Weights of a small transformer language model.
Size: 12 layers, width 192, 6 heads of 32, vocabulary 2030, 5.83M parameters.
Training: a variant of Adam for these matrices, 6666 steps.
Each number is 128 + 32 x the weight over its row's rms, rounded and kept within 0 to 255. Layers, rows and columns count from 0. Numbers have three digits each. The size before them is the row's rms in percent of the matrix's.

# layer 2 MLP down (transposed), 768x192, rms 0.0447, rows 125-231, columns 64-127
121:118079126152102091129135100104178126078143197090112094109112169196175151117144076175106086086046149128174136156112144141147148157145087135139141124176164210101153158102152129105059069128154091
087:171119128156121136102073096131103116129095141133077087132089116174151056143133158076147068169089091175171147131100110163132110157166106105129142124086132149160131109183117120125139122129134131
103:117178097113079067195137131160176187118137153144163117144103081149123133128130141145100098099137107125127179107110093079112203148117187083121138116099102097150116129146104068131151178154188116
089:120171148093176109139156162122120110109104119065131104096158088147124147113135141076085094129106110138089113126109159048118191076130114143132097135167104063108095140133090175102129159114203151
075:141142137102103127182173132096152116131090104145166099141136111100078197191164112103119140125101101113102124114105122130144255121125177187150140077163146100185107131132109119124142142157167107
081:152149068072113120121156135120105217139117156121121143118096154127085117132160141133062079141105055143129133098120120111174185185157147148071086090136145132151109112136118066138163118118138127
109:140144190151074139132129057098149128143106103171142141142098160152131157114111061097088116137090164128108119111162091177136158180155093098071154113081118144147146136117128089067117148124089161
081:129164091084092105159126166118136134093093137143135168118071045093139107160165145105071056132101091100095145120136178130100176152177135151107133125149151107101127098154107126154141118173108061
117:124161126126171099148152101145162151078127099115069137146129137118110178184117163106091066076132122075156115155103133133139215134134154206110108133151179106178131095154114090086154111097146123
117:083161134102097167142062131103119082124142069159102148134150114201099113085128147101122134091145204110135096060092158159059129153082108137163119109149072136135125102124111119140156139133129146
065:190134155137079110214125103140153087100124110107094135107138094176168104110132111173144129130111124142110170115098151050129124155150116130125168134119168119139137130140100120114186136118118098
099:139171097145100119163156128128101166130132102142130096059096078152076150129153144126078074124117137141137149119103168119141223168103156148112113117192099107119129120219165092147171077141124114
085:108158180153107095059150132154144068076129130136156124150140169080151096155134195136047127149084105047080131133110189179138082176119163169124101189114101158148106117040110174100148113137172137
130:138171105109155121154130142128150095106100152166156130130135100132107145152128112148096137085169124188132100109147051109197152119114095132119142113153127121148114101194139092159143122103126093
118:128156111132095168155145152145137182099127087133109143100117078161079153115165142124112086107161127126153139100079155059143215191159146179132114151156079103109118134207142070119157077121140098
116:090177118126103129160139133145114201131118072107139133065129067156096125103132138122101107139129135150150135108077160085119195170121166178112129137149095118150133142198128078116170089148141102
100:182119137082145126170133133079146165100139178154102067178113115164116129109120169145106120092157176126147132083152080109119105125126119131140120100126163152148100128102066114074116130155197094
089:142174115083122118137171098113135174110124120159141133081104086139108163142174157147073104129134077117138137111111127121157157130098148154114101119137154070098156089160118152118175141120140112
073:130128158091079106157140162139171186076157131152063154115078059099144141134150162104089088099107105120091203085139111085101151142120151161126125168151158048156138093116112149120160134137135140
083:124155111135067100224139155091162153117149100123122119158084169146102087154150124093149094138149113080059171084085126176137119136101141120122127146132084080112089145144097133054185218141131121
120:137118149134136081098127177109181161113171171133076132144100166058124163098120149149094151145108080179169118144146112102081140141128105220185154089156091179131080144141150096085160134123144127
089:129146092086072089146098106184146125156120059141112127181056119152118149127140136131118082129108122120166175149134123150136149153170123139075158133082102108071134085153171149158173133123159105
080:154182134115136089191117149150104123067131090141091089107105096123068085122171109105172110115134119134104191084114128137178138168083104151116103097097161088181185086110118102104091159092066160
069:179129112097144132195145127153098118092097116097113133102120065142136086195132096108107134127141157129107171106107138048160198087068033136139142057181154091137074176163092147103082114134133136
082:094154156092147134174162137116183141087126088104105113123054094114062135185168137095102132100165067121143132100087153161111188093130127179155153093122182074163097136122110143099119161156143117
084:133195090097114055192189129145104160122152109161175121095120123168079162108152120125106112069120110129097125110095157085189125182113156186109135068099137047070169122106098084110117113112114194
081:195165152160109117130104148164141217136178066136133114082163124122125102152116102150101105154133116111164141087092123127102156130178149178045127096191172099139119137145144108143115130110148069
077:095168171113133119170147123136132099112128116103159095081109088157162147168172138138090056115147105092063149110131134066154191097140176189126094077142145109111136154142093064151167114098165109
096:241158134146084157163119131142136168126136111174109151168134135096131133188149119101083088143127098138126188081127081152157151125119125204142113099092098129142097145162135079118107137116063145
079:134088137106121128159119099130150179149122075139119186165156163170188085138153151063173057192146167144142166161158143069090170104116140183096125158186138140141106078121150124085149137129162126
091:145162097161097086151101084147121124136153141136095134101145158189029147194186132163129097114078153124170148109080149074146183108144131149107115130128107114097160126161149110079181098148121137
099:115119115094075114196138144144161140107107122141149166116100115139106103167189081146087111146158084155137137116142164174143145176176100110093104101102113136131125128131110108138171107173089093
081:131147132158099104199122121158141144139130098113132173119141103174103140154152113091070052147143148177127124119128096059126124100173189196101126107156127141108137111124149102090112099103142104
105:141195073084086075153150108127109130078160102130125104168127113168146123202131110156116088060173166127153114068041146115154139137093173148141115159159072045151147080133098144120183171128160077
094:135177155140119118111143111093154094032101049136131096107137060091099139189148144179140100144090146102096128096035158159139109123135135183125126080180177054180105110121119147096084102134153075
075:112161098124125044181153132159168125093140093136144127120088090174150109141105157133091110165088182122057175103118127098138151093093138145105138101155117147113162098161117089131174155129157088
107:100105135108135146122143188162111139137092137042152010121061169154250120158131157188098095141074114093179116095143127116127113139181075192108124125133103092175121118120142073130094167148098074
082:125160136141120142171099120130142114129153078196112093176128078138107166132105110151161132159191113164159141149165092083111136094159086122121095117113072125126077083156089088151127177111149096
093:205156136061122105162164115115125083128119133138126163159055080154102100164146167159160107149173127093108153118095118127095242130115171135122134125123154129166112106068082073124111159144156124
083:090116118121131141203134166091140112135098126111134136105184066122140112129188102142084100105156117150130165076142128137151122147142145144172110115093164138070175088142079128165064122153050122
097:076093150107184125100148120127124097114141097102107115166134129130154063112154138077181126124144159128135069156167149125098097190107121136133168093099079152136119062122040129149118085115165133
085:148170134122136082163150127151146089144124115112072119159147068147103117155144103140137120137106084098137145164070100116134185145066119099101118093191096136190014111159143125108187157153171132
093:215145187159138104084139135114123074152165118157117137177185141161154183166135119112139098186191137185118154052138064099163070199104127114111087098161129098160122098148158089113166101108181168
070:164195151021099141166109150145124152135118094140170108116089088174087077147143167104128111130160150154129143113091109114163137128114191176161128140156079065148118126146092109086159135113093178
119:122162089157086090117154141148137107163066129136102129094100132125146118153090122098113138118184182139107156128166201169102135195165128120101120116171102045120092126122126100089126123133090094
091:201168141132146071115159146097101118103084135181056150201097177125101128138058139168152098113216151186167143118076167087135191113099099156117165172106121078197157098144129124127084130127117104
090:157168075100114104171147081150153178115134144133134117138089102137063102150160151078079051102130092138169144126091150100166156171148161167082070091117125101114110070173161088096178167092141125
078:112194189114101130178141050141187147095130036178084133070144073205090115106130127155101141161144142128103178084122172087147148126114144179108137143112068127124095070188113104126183137126146134
089:093211154133113124173107122160121108142094142130125101125124091151162098138104067139110064049164142139132191140072118099061211135132138160106116117106132113161117156165158053111156149134097142
086:094172146131117111166127137117149160112118094107133101094117073144071127133142173138067072143117123094160142109067133093147213171123168200108110117147130115167108124191118072122158113115135086
083:121233137127149077137102121137144189112154108103135139190134067110070102107155070149082104180159115131132162099137147086126131104135184182097152119131137115139126127127130134107224130120128142
073:111143109079158166120173134104142100116076115141132134089147092120167126172167131126133123167090132087145185126147099099165178134119125086080110072219127113180095091119119110154099102136154117
081:208156105059119115188146132163090105185093114083073126165131041150121129190123127155085112148162129136137145151145106068150185101106171131099176092140145106161128109079132114075171069156140107
072:178155107068111066117171056132142159117132135128118099116104125170125142152149144160115060141119077120114187117115133116141115190170129147081138113174223130167126064104123087117133139095148101
102:227101110120144082142108102141166070146154143159178136149093148140063165135087125170087080100154043165114134092127064122188176131165164167045125100136099128130129126169140129120166135119108133
071:163157085105084127087078080081093152188182141148139161133111143133160094127121126124094068141143122155166093120136096087107085119140114120148118111076094129145112106174151161107106145150111131
079:118129100127098098209066166098129119065097107095101088125079114197142099140127141150145162129080173139165159103155119078191190114163146169111125146159108105101118124146095107154154157114170130
097:112180132097110088093089134109155108129085102127178142205115083135200126159089109134119080167123116065114152136158145128112129187105131155122160135121044097195094122090141102138170149133118116
080:130111154143120127142106137146053101121130128171139183111149206070100081128151189101068110153155172151140124140166093156154117167143058127124143114124051176117125113108133138211113149096175130
103:100127141102160086145153170132157129105114103088114101117102100164120140201163195131145122082214142094132144081097133151147223103116191156165128121175146109160111136152136090099127145124165130
090:193152117106062090160083134150116126113108087096143098128131077165145111123118084152101120157190163196114113092077157085184119173129095121139154098124147135157137167150123104086120150158110090
115:106148137127150158119148121153201195074144124133114125115154123122109115139129192052131128111100078151128081141162149090166156128131156137092106153176151134131071116087119184128113116136112119
103:102113082083056154154091192106078123132095127118120096116184108089084152196125177195114149115122166046096135147093152129129114061121193140177127156182099118106167136079180127099119173147133131
095:117165138132090109158117084097104143178145057140107139120147139129009131074129103142098189117104147134105121161144141149135142206124145057104125169123103192104128175112163092130107066125130125
081:150083132089122130141108134216158114182104121129113109111120136119149161163117128131161193129113117099112107151199093133144090128145156076153131152110163112084114149102150068049120158074072107
086:173103184102103130022178103198157095150077173146110077154135157133139110173122154177142120132115077153108122130130159144090071105115125123144112154172141123112155165202112152149094119130157121
117:121135112129130108107147126147118129092117151129122113087115138111106121164152168105105077111125119090174149121087138134189253160142143157113108134154098105166118082164115107131134108089156119
104:156162080103124101121146137169148189137125091171089126098161077103097098164125138135129119147130116117129144121095143041156115140139134107085117157168164143120134069134129139129137130143116143
101:143144073073131069152159093194152111078191107116160104118132091150132144150150153146111086128063122099109104103128122109116158134164154153192114170149074080122115102165089160099180119114200112
081:133161120110054137190150159158157186161152134130076088111088092178096114145143117135088076115119084120140130064105157124195157128172199175134122127094141109081133137126134131138154171114088148
075:133188096118169102126162099153153189135147159104137080135130137191136089139126135140157093105088119110137145132094125164139127099114129158077129128151096153122139111149120148152118106132095133
082:161127110114137138158094145110138143130081062170140189110138131132167100136146138166164158133091151155131097165152084111142107123184190169147111144148113143119139082167180135200101135141093142
093:119131088106111100127119117094159215123104136110103094077107082103146117128118091139063114178097133095149110154122158099129184134180123199083135090108147122148102120169112072121162157119145109
066:133143126085114155087122134129151128112093058074114098150102079133148065179134123081205146126103144137073116092163165111202161131076154121122150084117136152157151138195131120178146156129091077
082:149127105094080090136167127154092143093171137098172141139142126111133126153127096147138159154186168154135120149120065125158091102117150096092119187132166160111102144104142111140147110133132119
081:134106108105120151167156124111175134093169084102130108067087126129125136183166111112091079110153083120154171054106171138170147087105180149138102111185126137101126109113066108110165204123112112
122:148195119103154065153163160136147060165109110109180136127107178150100090134132123107144130129154176142037122120106132169154142126089059150108128111158105145180112087153086127096160178103175136
094:151168111072143128162103138140177172097103186182141142086087147139124145162142106062100056131121048132185142105114115095128194170102156179117102075116165120175079100144097092141109156145097102
092:124106070089086132108113152167119111086096154148108155146184188119140130103166170157116150144130128139120095146118081102121019151128122045167114147125083130125126081118159151128118161112104162
088:156141105129109132104136124168124082160200073144112135190145172127094079138131109086121148142085073077106133128162167196135138150183138139154152221114077121139134112128106111145135126119081110
080:146178142117120059163127130119104146088136107188121183211092131150126104137089115095116039090146120093137150143104147162100150120138103140205103148129122144132103125102078147103129108113121099
165:138184080125113164185107145159120147127153158069161172158142062081148151125096136092154168090164066154140112115126132121078139098098144081197114150105157139132116139124194118099045141092173130
118:174123133095131121121150122139137115089109188145181169100078113129122090083109129178081119116115111103107150110146141200057109061080136160185141139145129164089129130126143178158104131131148155
083:128126047168096136139152072194133118169190093107074102135162156137117112171131135131081110126103102157140173178154101186122120103142140167101130181162112154164122087135151178172153122115164159
136:142129123137171136110133167076136110179126167109114152146104148137210148104076109186084062171139121187102085155149164173113151099143098136144145092167119177090192104089095144127169139095175129
143:097088166165117142164186167172113109099094156126129150072150191076144177187128178137126104152116154106123143144187135115137113158130141162142143197170117160141167125101086150133132132118215163
085:165094124121104111159126110146173142204119168115124163160094099106191138147105099089142112094111089128087148131207168096070141135125136126164085140162116077140123170122136148192138116162101168
094:181136113035092108154139122121098164093142148107184119170140134080118117145101156086190073138087128096138121091103135116127093141057138092176098105125092081170097160146119126098165158121136106
092:128112136127186125130117136077096069119133117115110167155171065161121107163121112108108137198102098060132160093118134159154146159170132115080109101120143109159121145110091107136113153101085125
095:163145144168156088128158141064127142046125167146154164123191140151122126117094125146154180146108132112155125115162136131138098097054125154111131087092074101148153106143134166109126063162150162
100:119187131095093081136130136141132107113095124128108110121134151112156147119089089171036168157154134160075105072154074100212100121092157119139157096138132148139148164138128138139146147124129102
087:127183109110117129109112139178176122110148157156093133157093127120071134152142119111095154096128093118108109158105140102161200125097089114150119120120107158138096082192115119172137107093119110
083:149151168090124117167170110132120131123161113147166123080122097187093170141156120115105125106180091120136150092095088151103220087097115127131095140104139110189123126155086054151188125102127104
099:144155098107158101126155178082146137114119076128094157110121098129123176168112149108055085083199091123169120104072157138114201090140143149162086098148167067147100094123133124125138127130156108
088:144160134082105121148099112164155128129140129160137163139092102113127101140147186137100108140154140121192154128050131176185126125107125191143113143128109092147119080151170119116148219110152134
114:100140132131110125161131133133132187113130089111123115064115103115098112115160154141093079128112136119142133103087126096130226177146173166106125131165116120145143142214143069129147111134122068
129:148177100090120126137150149120119160117124066116117122105117106125119158161142161164083095090133127090188125092092153085121181162153143158163116156187096071152126124197154089137178089135107050
077:104202144069114091127079126200181148136142095100102106140105138167141090075134133135167081143131141145111157081107111088139137160139106189132147096073117158160145153135144115119113160123067062
100:166089175115096128155071177152171112148121064113099159169101140127142059063146130130111126153145094121132147153114126119074195127065152183102153154141112152146173100188121155120160157103069104
089:152171102138155081207145101154149194160185096149114109111131108132075158105128160147130147113158101154131155097065133097143134149132152147104097114114124080102092128223143071154153105080159173
105:123173090145184065209141101125121154123171081201093137129141092124077139138122166115096122138146107105184098130096143075119156130159174173096105105123114128114126109149168108094132112132125186
096:105197094106173103150140114123128127097128058151089126127086140183092136187135170179083084115134089094125104107097157161159196177113133129143130133155139121099075071201124121098162155108156143
073:118138096146118129160119199078144064145116137104154117118136089222117122127154138121081094139042132114151129132179077116101186134148138238130085061099131055133112165124138149127161103079131165
096:155151174114149148145096139106169165154136089128139125210117182102105107128088128100099151147139099136101198155110157090120151127144111098117137088118141139126057096118135118053165140106143128
102:174176166085123057130125175137130120111138167162072104136116098131094152187093103072174042132137116123088117121120132140192122153137138151085120143163083129115143121153118073119196195151117098
084:153183108106101120170137168142168152084144143125087124155076129138121146150140134141145086189076177140092157135066133152203135124138182070125136144117129146141137118161105131130163181136137100
100:097119105074130095105168095094175066055127099189129102130038086064136124105089131135149125120142159119127096180152118136187077120167147158120126162186086163150098161112108117118138185129110134
# layer 2 MLP up, 768x192, rms 0.0806, rows 126-232, columns 64-127
097:069152094116090120194139162132140194136087106114104158124092098114105165155167146126136114081098122112137149158075129094126209133133140110107130097139068123134103122185121111153140107179152116
102:132164117066124126169140135114120216151147154123105110112123091129074182150168128123096154143113111071131150146073122068122168163137157148085098101138122113167125103162110103141215124171137082
107:111164085073156146169150150111114212180141081146120141061087103157082192131167157101107148122114111095143126153114113109121153110113133110120130120105101105143088129145137068148148083179183118
102:109160082108114131181177143126101215157125115126103124091090097106089180145152172129086117113135135114145135126082104049115205162155144127125122100119130097137122153191161118161154102174156110
098:110143061093135149167179130120127210153121099099142150071120094149081180143156155142090150106127111051152155152098135056130185132135140121106111085141110085125139142191099114144125112158139108
112:120144068080154143189190110126131164145124128132119141117096081124087198138141142118098152102090083088123137153091140068143177140115148116142135096166113097123110151168131118138127094168099092
102:115150067100137153145167168114123216165133121134114162095094075139088178140151159127107114138140101087147165156095124064120183144156131123109120110119093120150112141161145105149136101171147096
096:046164077126113124173164142096122198170104114158139133095126108153071199135186175128113165126118114057155155139085133093125179131145142107116117127128135094131135107172148073154168096145132131
114:206174116121100147126080116105108134174122059107077099111104148228118126114131124097195126067113150102137168087083127101138124191109096177181143152119108108136138087108126035129140081132140068
092:091142110098122102170168171105114219163126098122097136088139084120081175144146147125136145109134135103146175158099128063131195154162122126129138109116090108164078109169136121160155101163117113
088:086163076110123150156150124087105163138112059127122151081113081128071164112178159125090109125104147099136145140096143047098177152156148122098138114155101096139124177202148094168171065163128098
108:110165088096102127156184136117085147140159089155152136137134119092116163136179210162045100104137113076081159152018174136164136133094170081114123154162141103129104135131141135110145108171133144
105:097140095092127128171145172123139184134134092102111112115106105108076177137208148132115142086131129066143140158023134051080166168127140133084123107148105136166110127185100091148128103167110119
088:120155084105123151202142174121107181134108088125103156054076090115047162101144153131090135122146126097142148140063153077089169201149151125112112125163084108127107162205110096173146087181131095
089:080148096121103148182133156103128172149114075142134142047108059148070159099147137132073122139135152125142180125084154078095169157156162150140109128154128076169137122223120075140177087142140081
108:142157090156156115173182130089127194046107125153106116097104136139097211122162199151110169111146144082176143136122143119140164146136113107102121140138117078123085153210139095136097096172155140
100:139165079090121158157177122139117204127124079122123115086090105129086188133162161121118129124157110076145145147124119061098175150131133134114128115125121092126124137168169100158166105145152067
099:095169078084107127160151147130100209164127101125108120085074095143088180148166149122116142127119115095135146150080135074127168148151145119125139139120126092163098124168146138167147121159158101
097:109170102093129151178154173096083196149127116109128130100092104130099144124144149104119129118143144108127146151066125088140172155122117133120132109150106074145095124185174139187162087167134092
105:087166144119038137104171109148075114165135125154125120112038150135119127111117165137165138093125140145151128133117081040080122123112176152130147145073107101161091198163137170108097162153172104
101:151150082087147141150169163127098178154119125107109136124078134150084170140168148143106137154124135060123136176109094066108192179143145134120119100130104083160122129180142159141169107171143112
099:112152091109111147177146156098119219158123108142147145085129076133075185124200160129088164128095122103162154160080130079124180117140137123125119103131116084143122146184149098163124087158133103
098:083163084094094155162161155098105221148131092145099145106129091109080180151132157139096130119118138096117151163072139069069166139132134078113105090147078131135094126172148110137143068142125140
101:103152076090127137178150135101125202166139103146109122095100085127098195172161168106099131131143089091159161126074123063133170153134142139095124110134109095124133135176145118152133115161117076
099:113165095083138141168159148107130224140100122120107108095110097130082182135151131123100132144108126104139138168087128039081172147121158130126105081149101109154111153171141105130159084166143096
096:130165095112085154162145155132104194148114109081103124092138082124083182142141145158125133113131148114154153138067132064100192128166130126097124097097151086170123143176132087161146077169125106
100:088153106114107142180183177100107195140130118129116150092112094137069170133194153149094133099124151123136157159079132067128157136174133125130110119164135067135107150182130095158152064180147104
102:101159118073091152172175156104143170115106109121127110101084101152073169144163146122054194140139133112175117149066084100129175154113142124129105109141095087135135131195135125167130095172127083
097:070142101107111100185138190092094175149137079129108141115119121162080160121167118059144132148130108123117135145127141106162173141141159148116115118176111085164107063167115129136198144150174096
104:094159079125085131154159141116117180158109074068104126102101117119107198137158134124139127129107130097184168173084124045114186157149157152110130152138115113150097127208155114135147078144133069
108:105154083066131124159148167153086183160120107125092111088109122155082164152184137124120149092150136113107143164112151079107147146150137125071123084146105077167123107133133112161126111183105080
097:110145091070136123182137147131108188141112109108103151059090102164077182125185146159120145149114113091141145150075109094124192134165134151128098121127095095151110108191127105110205126153163127
110:100165110054126154174170173094096190158121104140112127106116103119094175147151164154136127116145141046169142168054125094128182133146157110114126113144130071174127153186152092156142082164101081
103:127167073108115150160162148100126180138119101123111127117127083131097183144187170148081117109149111096157151155034158102139169145131124095123101125146137100133130151198152119114154067176150129
096:074142098104150134163122181085090185165159105079119118114104120096078181102152138152108130114123154105109182153073131077106162163157127122086131134120109082150108120194156092156188105165163103
082:083154129067139172109156193135109157132114175065116107154159144086111149230142155139150150120094103049140130135081118097144139164120144146111097166127117078166095136198157129156132174133117161
097:108133100100098133162194149094128185145137097116133138105087110135105178157152145135103170121130111090121150145062130070117185152109118114123131111159104112121115137168140121113169106147119125
097:133137103069129121163165167104128182131109145103093112125112081113101175144148163126080123103152137068176170133046087087122198153125142110124135083112099111150114145172147164130161112163155115
100:115163097068105131164153189122075184168148114126099135074107113164118142153178158119117137114128122119177179145097146035092164127184115131110133131126103094128107155165140067167147071144092091
091:130197123115108131146208127146112145165121096130119108141110162087129124124133133089147132086120122109114152151134115058088158143145125127113116135102092120193060154163111101160096096130128121
092:148139086073127125171170181124120200163119094113107145087146112147106180141142146154098140105153143120153135168083119089139201135100130095134125114147102135166115147128152104132122097159143145
107:063148097113125146182184119109119164148156092138121115090146105120108192134166123112112146121125104063155119145114133109152213103129161127080119145147136112177105105156129123121126120176175092
104:105166090088140138160159155106116212139142109101100126131095121111075180145155156124122144121120143098142157165066112075097144159150146106125114107127078078162132156205155095148147059147111112
115:039143115093088120148162185102086135167108138124097107112103140062082134146112148149127117168216165108097149148147160106122154154156140125071116150160164039155072109144150130137113163137139071
101:109162109089118150196142152109149178126116108160099168109095050124113203107154168135080151102130136086153155175069095082105220141128163104136128112140108137140097124167146118139165085192129140
098:112156100089118143161171120123149201114114125127149146092110116161073193157179159109090146137143103051156120149115131063114170139125157145105117113147116073139129097168128102150181105174140080
099:102187105115083159168129153103106207150125099098104118098113089126096175140198143131107128116111122081150146164086129065128171146155127128147111136146126122122092108197112097141162060175151132
097:145148112090108122145135156136112167167146094134110126112090082156065175145172117137097132096102132126140117127084127101095152170080149124141104129153116090142138146188116100145155115169101130
085:077162099104097146185104151088119193128112119144131141094111076137083164117166174145074099162129143118135157137073134066119185155166146150106115096124129099145123127190127124126169118148166082
094:156150081089116119175145136152116198151123122127150182118118128106097200145187103125102119133096096111150140162092120065138211141141165129079155090110094105159094116214179126107192127162120099
095:110153072107127158164169147105110196139138110117116148112121094143085184125179180126066129090134143098131147114091137082116183137154117103146124121122114084145098119143162108159147090154138105
094:088172096088116122160191171074113188135142102081064112105156101089103179148131154156105178124151138077125137174073118103132182153143168094121109113142126148156143117153122149105140147180160134
106:105140094098112147176164145099119230147139111115131146084111109155091196120164154135095141106132115076141162151078103055105179139144134119115126109139115088165116127168140117156165119136161092
109:102162088096112109142106121112188137144083151110154128119100104206072192088147098157150090117158134124062180166116098092133142103108172142119120159101124052200139077108183148109174112163127091
095:110163028100163144212155117099110208126134095154140123090061136154090184144147155073121139132104120066164132158081136087120156158155123113086122091144115101139144153153154142147153091182103095
100:094172083100119111164159122119128186153121112096122144094126138132082152145173164137137142109104131114120153146081115084125163146170156158106137130129128100160094117145130096149137141183164090
097:115150086081125154149150184089083188143097135153102150119125146115060196136159152142077125126129097077124139173073114098174187168136175118157125139119129086149112121151178099143144117184139118
113:118135122104165128139185091146106146128146106172123116107106144087104187142131158126145125088083077108148152151129150061171207175089097133072124111101112086178072127176154107162089122142148110
100:087154081084123116183155135088128195149125110130137153089097102086070187140146140145095094131091151090173148169084123105126156151153164116107129095171156098165129138152156136114187115177112109
099:153160110085088117166143162126107191162152103148050123126127063147071187142139134145105168121122152092139126160054181096100176129102178114113106072137134107159136145183110114139155133186107139
111:094166084117107106130142107077103144182167066128132148081074169097041175133185162136135142077192165119098193142111176104157118142164140113052129116108119087130124086095115080134162101156086115
098:116180134052077170095161156084057133162154052137131111144162115050115107148154188148136082112123132075085124144112139114160140133149169107168094137168140101189100149080101166107082050128190104
090:157129104095148146141127161040116136190139115119082127130061109071071228138145114139114168112104164117182138202109154089167181151158143120107139108088112131131144126166147105132134091141113150
072:083163079180112102156083141094127176158072128096099155091132066191110169046096114115163130134110154142169098123122161143102195148172102158172137130104111148093135128178172147136135097124206096
087:133115106141109141142149150120124181114113119129121108125189066108081171146152154151133149134198136061200118097097144082187177113094139080159098136158164103132144128196096116152143104160180136
088:044145090111088142151160120109075176131132113157166132102128119126061162105173190157078123115109149070132164146080138064112167156156152122102121082115098078129127102176147137164123078131122130
102:146152087101101156161146169117128182149136098106119094106123029141110173135155149131098139118103106064133121160094150061098192114168146159121118127129098101149147113160113132142165114181159114
102:098157079095102129178178160070091183181141091135099136094075133095062164116173126132106125131104157115117133201070169061139155144131144125082130066126085112146112117138154101134144082169143084
101:118134110105143143161168157113104206136124100130127139091101113141084193145170152123123131126151112084144146166092123069098170156146128130100134134128130092154121147188155115161131087165128101
098:120183119102107158159144140134148202133124104110119120115113094121102157140145157120091150131140119085139183173077112077099143153109146100109113101132091126161116144176121125120150092159166071
098:131175087096161154142135136193143199094107104122182125127135128108098169107143158140095135105092123116146168158101157100125145114143179143131112061111085101173105100156141152186115144131139104
102:120150074113108145144147150109118201159124109131102142124132080132078163149156145125112146121129118063160146130095133046115170146151144134121109116135135087138116147216103098127150098162131126
089:134207112064110132131144191121132188120168071179103132154109082150103141192142153067108129146111138092203122113084176085086137136069115142095076143170149082128136102193114121113156120125108102
096:120130096094170134163154151126125197117115101111093163107101117165072184162173148115091191112173084091168135189100137091146153139110102118144127144122113076130122116163170102141124086185151109
108:117155111078105129155185132093129192139129065158110122107102110129077180136178172101102126110119116099165160183096101059093162137131141098123104098113113084148117138166135095122144089141159098
107:086153073102150110149131178105090163156166096114112150128083114071085158106129146169105159113138132105123144112110163075145138171110152113108126109117116110134104118148184132202128115177129087
103:100168067062119151160169140103147193118126106125129123086114084138076169154163183118113128105136133072148130125084127067148148143135154118104125116146097073149098125203130129118114097185133078
091:108114148106139137114150186160129158115175079131046103141110104115160147158146134173191108113133126132176149147111186096137158133116120143115155192133107154164133082107105130181136124111127077
097:193179160051130150129138141168103143144151119167105116110069127153081140107147139012114178146107152100125098184135135111116152122108132190138124097123135035175138064102106138102156106136124077
103:134160102090102115167152177102114195167121102146100164115127087158081163114144122144064159125114134119157137157068105111151197167120161112156122096114120081146124145201163103149162064156129119
121:048154019124124164188128191121112174115153173148093171065132078081080145133106123121150151089178090125164114137127143064055157107104146104141125157117165127113081148123095085166076155143153116
113:188106077141130128198137098102121168070080191165182153109136200164137170142169137163129083103132101148148137119080166122124103163143148105139133119157149125086165151125143099144115103139099151
094:088193092124127130195140168180115168135150113145072139089104097141084158139194159086136143116162103105125154185113097094106167112103170121133134198088073098177109056129099114216141121166164119
106:132173157092141143119161139194099127099107135125155134105128164156137121108122165138102149101120108111155115050133090034120160150081152199189110139043071094147061154159141118154092134128187084
106:136123116150134109190155183142126137081116159162191177131178123108121160165161172131149112173156112131117102089154083116162092102173157116138123132163120094158139108177122148110139183137165088
092:155132125128143118137110106163129149063102097130142088109144074146134142130152075147164093093120123112124127152111198105148141166082085095059109136198124116151126124104094120159075079144148151
105:112155091074124137159192161128112202135133137131083108140160075091108157155142157132123127109149132079147159152065113075139155193135134098111099101178096076191101129193145123134176061154126087
090:179115163076102117140146168124085140145173164216123166126162101195140120171155184126119143150137111059200131108091128117137119090173109122126087156104141095161103103122119132143106123134096087
101:134116101084120098114120143137118145185108092170088115126074122108120149144111130172081098134112104150160167156103155142160144147196177142152133073205162114097131163072157113082101092135085121
104:107168091110099143187139147131101161167125079125072114113127087139094175118122154138093151111108144087144135134067160054138221174122148112097121095123118101142079128193118106123131095195131099
095:095164107112088139187157180124111197174149073103084129077109088131076160142192151135082137096137133087138139148060145019073125154118150114119101119158132111141118133186108107132134111160126119
097:105144077085107135191133135100098187149137109142080112088088085163096186130146126135091118090122141106136152136097124038094183122122099095103138109149144100147107140160125103167155087142137107
104:119171062083112149154145129109123180141111123157120144098098114153072188153169176109138124131140127058145121141064117073097168152131156133090134084155122095128179119166149128150170104139111092
104:102179108081137174144142177088142177136107098118149123105109108122107180135165176128115152125109109079158152171083106059093169155149163138105114120116102093164101136167164132148148082165158090
087:105167069112096158159130121122102169133117079114134133078101069121060162109172168122061123132128136104161169124088127082130164188141155133132121142174115114118157122209140096167150083160135078
094:110162087080113137151129116126124158105149105137113154095094125117079178132173155171121116119158152099133157166091102064107144137166139094072132100155123119125160135185138120127158073143078103
098:109167075057106128174154169121130213151164109108109135101124106130113175126138175106104151117111112103141139176069126086106186173141153119114114121122092109158096139163143107157146087166136093
087:159143111124141120138107103163111124146109112144115162110029135148100178079145123070153099096103150149114145171157122100094202141154127173105145161118057109109145081179178095131207144116127100
102:083191080121122120183126174098128213141144102117111146073101081161094194121179124135105106128086127092147132142076163055097189136127151153106122108152140104130120106171112084139183064168146074
101:124168109135143147168128177092134200131085112095138125078117085149081173137173167139113147138066115055142130165072169063118222117158132146119120127125119091160123131186153116126161095172155093
099:131167091097139152153159165111124216152107099137118121076103138119067165137151175118123128133119124084146148174092124087099168133184133133123127125165106074143129155169136103151145075161132072
099:082185111102107133171127134078109173151153096144147117097136107137085176126181180122116157132101110093135137173124114070095141135154136147089134134137105085149099141146137082177134118170130089
094:126155045094122128169166162094112191156118126135098156080093090115061216175133135146107135130092106120133141151079170072156163148104150089127116163090157062146130104134124109140144122170149118
101:091130103098119135159145194086101174160117101117120132101118101150079181156163125138112146117163131085151116198097139110140204125140142134121128085128111098192111101154145123158134079186137101
105:113133086084101135162150154081098184181154090115118138120104095133072165125173127125103125117122108072121163160050125072116181180129153115135142116141113085150117128161125116127146089163140103
101:108212119080111124123091116104165146098085066172140134181135109115122192084144126123129115110168126095069159149162114074178156179099156118133093062206093141183131089182143088118138097132153108
098:145117098093110151191135182096128196135097113077101092114112126136113164116152126125132165135103122078133165150083098041111164142157125147091113105120127116170125123183137091143155088174149072